config.yaml
head_dim: 64
activation: "gelu"
qk_norm: false
parallel_block: false
init: "uniform"
lr: 0.00679
lr_mult_o: 1.12
beta1: 0.95
warmup_steps: 200
dataset: "wikipedia_en"
Each number is 128 + 24 x the weight over its row's rms, rounded and kept within 0 to 255. Layers, rows and columns count from 0. The size above them is the row's rms in percent of the matrix's.

# layer 4 MLP up, 2560x640, rms 0.0941, rows 402-421, columns 480-639
size [ 96 104 105 100  92 104  96 113  95 101  99  99 107 114  96  95 101  86 107 105]
[[139 136 108 141 162 153 128 159 151 127 123 127 130 119 138 127 102 136 131 160 136 118 153 121 141 128 122 135 115 148  98  91  87 106  79 147 139  42  88 132 151 154  81 113 101 111 106 149 178 131 110 170 110 102 165 139 158  71 162 119 131 146 173 111 137 155 127 102 109  88 120 145 120 111 127  99 130 150 130 109 165  92 152 102 134 111 123 125 102 134 126 161 115 114 142 107  88 127 132 148 136 128 168 112 141 137 161 100 102 109 151 174 174 124 127 169 133 106 112 126 150 129 133 150 129 172 146 122 135 144  97 125 112 103 157 113  85 109 119 124 110 132  99 128 115 130 156 160 171 114 104 113  96 133 116 137 141 207 150 158]
 [115 116  84 128 149 125 136 165  99 132 111 121 117 163 119 156 153 109 125 133 120 128 122 156 169 143  86 132 112 140 151 150 183 134 140 152 115  92 160 146 127 147 126 135  98 149 177 124 100 175 165 116 131 104 124 114 147 174 154  96 135 117 153 143 102 160 156 153 152 169 112  83  82 126 141 144 129 136 125 108 140 108 134 103 170 139  91 122 112 128 128 122 134 155  88 130 149 114 127 165 136 149 144 100 163 144 180 112 125 157 135 150 109  96 185 121 133 124 110 123 106 130 105 121 145 124 123 167 108 121 139 128 113 128 140 121 141 118  98 137 129 144 114 129 124 104 153 121 123 100 126 107  76  89 109  83  99 129 168 129]
 [136  99 135  81 121 116 119 140 141 131 171 156 115  87 104 116 128 141 123 157 161 120  83 117 133 115 181 124  99  93  82 102 152 147 136 118  99 100 111 152 147 106 101  99 152 136 146 123 120 111  97 147 110 138 214 123 158 108  73 130 118 153 140 108 129 111 112  96 131 122 126 102 178 142 160 146 125 141  93 110 109 180 122 108 109 187 104 121  75 122 106 128 121 156 125 121 104  77  65 139 138 160 150  46 141 111 109 175 110  86  72 158 115 121 125 125  91 128 176 155  93 122 119 132 144 103  67 137 122 114 130 117 164 120 139 110 112 111 142 143 128 141 143 110 124 160 117 112 156 144 121 144 109 129 125 144 129 107 130 129]
 [121 128 113 159 152 151 108 158 137 150 122 143 131 111 145 128 150 103 118 139 134 125 130 157 139 140 155 144 126  74 164 133 108 151 129 128 157  97 162 109 124  88 116 118 150 128 151 142  94  99 126 129 142 106 131 157 159 132 161 148 159 132 127 131 110 145 153 139 120 125 138 112 114 138 137 161 128  85 102 138 145  94 113 118 119 101 110 122 129 100 129 153 130 133 133 104  84 157 124 174 147 162 164 135 129 162 149 129 158 169 115  81 124 128 140 145 139 148  65 116 120 136 112 135 172 124 151 120 107 119 102 150 118 109 140 171 173 114  55  56 114 115 131 128 144 145 108 113 117 137 130 119  78 136 134  87  88 204 164 119]
 [119 140 153  73 128  98 154 116 137 122 118 124  92 133 120 131 121 153 110 145  90 134 169 136 106 107 117 135 127 120 176  99 110 113  79 150 158 166  97 157 105  87 131 123 105 122 134 134 146 147 122 150  53 128 134 128 123 123 133  73 153 142 148 105 114 153 170 171  77 110 167  97 129  86 138  98 121 117 132 127 150  95 100 108 120 131 125 133 131  91 128 133 123 107  74 173 163 142 121 128 128 137 119 127 122 142 122 132 155 159 113 144  57 169 143 128  85 134 121 156 127 148 130 116 154 153 110 157 136 157 145 152  99 118 110 128 117 155 137 127  73 127 125 137 125 145 104 132 100 123 113 126 130 153 161 117 116 138 133 142]
 [132 115 120 146 138 114 127 154 142 124 179 114 134 129 122 112 119 116 170 107 104 141 164 104 141 107 117 123 113 135 160 119 130 156 141 121 126 113 136 135 151 106 136 132 135 137 104 139 136  93 103 126 124 144 101 135 155 102 150 110 143 130 138 155 145 166 157  62 135 139 132 148 189 112  95 117 135 134 113 101 109 172 166  83 118 111 122 102 142  97 121  92 145 124 161 125 124  97 140 140 140 105 139  97  71 126 117 125 136 125 137 145 124  91 106 120 137 118 133 124 153 122 132 122 113 129 138 111 115 117 113 117 127 111 136 125 100 129 136 120 119 135 130  93 158 125 125 161 136 148  86 120 159 109 131 116 150 100 125 118]
 [126 124 110 174 146 102 163 147  62 125 112 159 140 119 130 126 140 124 158 119  93 158 127 113 149 121 147 138 144 158 137 166 132 136 155 137 118 121 155 121 146 113 114 115 107 121 129 150  91  84 102 119 108 111  92  59 132 125 146 112 112 117 167 162 126 121 109 127 111 137 117 132 148 150 174 121 137 138 133 107 106 100 160 139 124 129 174 108 132 123 152 157  93 128 131 112 147  81 122 128  94 112 139 139 124 122 128 137 143 130 122 103 174 131  92 160 107 161 153 151 109 132 146 135 127 112 115 171 135  91 123 139 161 163 112 131 136 113 120 144 109 137 126 114 154 107 126 129 142 106 161 126 152 129  97 125 150 156  65 142]
 [168 123 115 135 125 132 143 126 124 132 169  97 101 110 109 144  95 134 139 148 112 128 176 109 138 148  89 107 124 126 117 122 112 153 136 110 145 121 140 126 134 106 106 122 120 132 122 123  87 157 137 126 142 177 125  81 125 119 134 150  94 117 105 140 141 111 120 145  75 106  98  74 117 166 103 177 126 161  96 161 117 147 194 124 142  86 123 130 105 141 134 139 130 114 106 154 139 152 163 102  74 105 164 156  93 148 123 116  88 103 155 112 153 167  88 161 121 130 147 115 122 147 106 135 170 120 140 128 166 109 105 118 176 143  89 132 115 111 146 182 107 142  91  86 121 154 157 123 109 130 143 133 139 116 148 136 126 123 143 162]
 [154 134 138 136 138 122 135 113 125 113 114 105 111 103 127 111 139 151 132 102 155 134 136 102 113 124 123 115 148 116 145 103 120 145 109 125 131  44 177 130  77 154 103  86 172  99 151  91 122 101  95 139 131 130 169 169 155 148 104  81 158 161 136 111 117 156 120  83 122  82 139 158 121 156 108 147 142 141 134 127 136 136 127 153 124 136 124 126 135 146 109 147 132 125 135 127 136 104 125 111 157  97 111 149 141 106 111  85 115 135 117 103 126 144 137 127 138 145 124 128  70  99 142 120 108 117  93 120 117  89 122 167 149  94 115  68 113 123 112 127 124 153 168  99 144 142 144 175 147 120 121 126 156 122 127 111 178 147 130 108]
 [ 97 134 112  89 126 140 129 165 133 148 166 128  98 144 137 114 153 139  73  98 114 154 117  94 153 110 145 187 118  83 120 169 170 169 119 173 128 172 110 171 142 152 110 124 178  94 109  88 149 145 151  62 136 120 122  85 120 126 140 132 169 121 112 122  76 128 142 146 139 125 147 104 143 110 118 122 113  99 134 136 134 161 135  98 134 157 148 141 130 154 151 128 145 111  93 129 148  82 132 126 132  97 153 136 117 148 101 121  94 133  80 123 116  90 126  95 141 164 119 123 120 162  89 157  84 116 108 151 155 151 129 132  89 175 137 158 118 127 141 111 160 122 123  96  89 130 140 149 118 111 130 164 132 123 177 115 183 170  82 134]
 [137 137 123 136 134 136 101 120  97 103 130 131 151 115 111 135  87 135 142 149 135 162  76  99 142 162 154 114 146 134  77 147  84  67 121 162 165 109 143 101 196 101 120  96 147 173 114 149 131 156 111 117 136 151 101  96 171  91 153  77 130 114 134 126 129 128 148 131 101 129 147 152 122 101 121 131 182 148  79 103 107 161 153 112 122 106 136 133 137 134 116 131 147 101 128 129 108 117 106  93 147 146 143 163 134 112  95 120 136  86 123 186 148 134 160 109 166 142  92  98 147 153 113 110 164 140  97  87 123 129 193 126 135 110 132 140 154  95 121 124 125 159 110 151 119 106 141 101 131 181 116 166 124 150 112 126 134 129 120 153]
 [101 134 111 135 133 121 116 139  92 121  65 135 107 130 144 122 122 121 112 148  74 123 129 115 111 136 139  84 131 103 105 137 154  70 105 128 175 120 112 179 138 182 130 155 144 124 147  94 147 132 115 123 165 165 121  84 117 213 148 135  91  98 126 124 107 113 151 149 104 105 129 117 147 134 136 145 153 114 143 120 174 131  96 138 167 147 169  84 117 114 139 129 168 117  92 146 106 153 108  91  89 133 147  92 111 124 110 105 128 173 124 110 129 142  83 138 132 133 130 160 153 130 144 103  89 116 153 162 125 157 168 115 136 123 142 119 161  98 117 156 141 144 110 137 112 160 123 131 111 158 164  99 146 151 126 126 101 113 103 145]
 [150 112 125 147 156 116 127 118 125  85 105  89 106 149 117 137 102 115 138 132 164 129 154 113 141 122 112  94 132 147 154 124 103 137 152  94  96 140  84 114 119 127 145 133 105  83 154 123 100 151 113 125 156 116 104 144 117 127 146 138 143 122 167 128  88 138 144 126 138 111 192 122 126 145 122 133 106 122 137 135 133 145 127 146 152 140 153 109 170 123 112 124 153 140 129 106 136 121 114 128 120 131 148 115 110 150  95  84 121 146 161 112 120  94 133 167 177 144 128 128 125 175 122 131 104 103  87 162 119 139 141 142  66 152 137 169  87 138  93 145 154 125 138 117 120 156 152 152  62 142  99 105 120 139 108 120 138 134 154 112]
 [140 153 156 139 103 124 110 112 134 160 112 141  99 100 180 122 112 142 101 159 142 127 155 124 112 117 158 119 109 116 116 102 118  94 146 112 107 144 124 111 110 101 137 158 105 135 146  87 132 127 115 122 142  91 116 135 150 141 134 132 125 125 137 129 125 148 152 128 129 123 133  97 136 117 124 131 116 111 124 131 138 118 108 123 113 100 156 116 130 132  98  99 127 142 164 116  94 137 133 115 153 116 145 121 142 101 125 140 122  92 118 175 106  85 147 119 132 136 110 128 101 121 124 112 116 139 126 144 141 148 139  89 146 184 125 129 103  89 145  97 130 119 152 152  97  95 146 133 109 170  82  97 205 135 102 102  41 150 146 132]
 [107 170 108  98 135 132 150 137 134 137 113 156 146 107 145 152 137 123 124 126 159 121  91  75 120 149 128 161 124 180 108 137 143 134  99 112 120 152 110  95  89 151 104  68 167 119 187 130 169 106 102 129 105 150 103 107 129 154 145 144 129 161 141 125  95 123 138 137 126 120 154 146 130 132 158 142  80 129 177 107 111 139  99 139 139 142  96 134 112 153  99  87 101 134 131 109 145 110 125 156 158 153 101 115 168 118 175 150 157 139 146 107 115 148 131 163 115 124 121 163 148 158 126 142 141 152 137  80 125 127 181 129 114 146 120 150 145 109 116 117 154 119 105  97  79 104 151 147 159 111 115 158 150  71  87 119  78 129 177 170]
 [110 147 122 101 135 102 149 142 135 126 178 113  66  97 153 133  78 130 120 119 151  98 139 142 103 138 127 160 118 108 160 122 114 118 133 131 154 123 161 157 168 118 118 127 166 139 117 161 115  93 122 105 137 150 111  89 145 154 132 108 143 132 130 147 135 172 131 148 155 141 125 106  93 149 127 121 134 168 123  88 152 131 105 105 134 141 118  96 112 119 182 129  92  83 132 145 119 138 135 191 153 111 102 135 107  96 145 131  90 132 142 136 139 150 146 100 156 128 136 159 145 146 130 137 115 166 139 123 125 157 102 151 131 139  70 130 119 143 132 103 143 164 114 125 140 154 140 148 144 147 131 130 134  88 105  98 161 124 138 173]
 [116 155 142 147 126 130 114 132 154 152 141 127 129 133 118 117 153 125 120 114 129 137 144 123  97 160 113 105  83 138 133 112  79 107 123  96 114  94 114 144 131 143  98 139 100 124 145 163 115 137 136  71 133 113 119 118 151 103  93 121 158 130 120 139 149 130  95 101 125 135 120 155 136 124 120 143 105 111 151 112 132 101 115 100 162  89 101 108 127 105 113 185 107  81  72 114 118  95 127  95 153 157 146 157  84 140 109 119 128 163 113 146  89 131 171 113 128 106 157 193 191 160 156 152 160 175 141 128 151 141 140  80 126 142 184 159  97 112 109 199  92 138 152 139 134 158  74 153 106 133 132 129 129 134 127 115 144 167 159 123]
 [119 134 163 141 127 151 151  97 107 127 124 108 171 146 136 171 139 121 140 119 125 137  80 176 118 155 150 190 120 130 124 114 119 117 151 158 121 129 139 151 131 124 119 167 117 167 111 102 117 117 122 113  89 130 117  95 146 111 129  97 105 124 154 115 134 121 127 117 137 116 103 113 111 126 150 142 129 135 146 131 167 113 110 125 138 134 117 121 124 142 141 121 134 125 110 105 123 155 157 137 139 119 106 151  87 122 124 127 132 123 127 155 114 104  99 121 154 142  79 127 113 106 135  55 152 125 129 123 149 136 145 124 115 162 124  92 130 124 140 128 142 118 102 138 152 134 120 119 131 121 136 153 181 136 134  82  96  86  73 119]
 [ 94 141 128 135 106 130 135 113 145 101 134 134 122 141 144 119  97 113 158 171  70 140 108 151 171 147 144 121 128 152  98 113 124 129 105 167 168 122 105 101 138 129 137 135 129 148 147 160 113 112  98 136  86 126 155  89  91 111 143 143 133 130 144 146 124 120 156 118 141 147 132 134 140 139 148 118 136 106 108 162 154 151 129  95 157 104 107 145 143 137 114 132 111 151 132 190 145 102 126 119 154 154 132 137 119 162 127 137 103  84 130 148 151 165 111 159 114 170 116 119 149 105 177  86 137  99 111 142 150 112 107 154 129 162  95 161 107 106 156 130 135 175 141 115 122 104  84  96  93 106 145 106 140 130 155  85 126 116 109  97]
 [152 110  98 120 148  88 112 131  59 147 139  61 116 145 112 131 144 100 111 150 117 154 151  99 110 107 144 109 144 119 130 159 107 168 190 144 114 126 126 142 102 131 121 124 110  94 127  92 135 124 126 124 130 150 161 146 138 102 149  83 112 150 150 172 128 127 143 134 163 122 179 119  92 102 173 143 119 143  98  78 129 134 163  80 151 162 171 121 169 144 157 118 139 128 128  78 135 130 146 141 135  84 141 136 145 124 160 117 132 117 107  90 128 119 117 140 136 150 137 131 129 135 125 143 125 131 155 127 102 102 138 125 119 132 137 116 129 113 119 141 160 133 133 136 132 130 102 145 130 106 141  63 169 163 146 149 143  93  95 143]]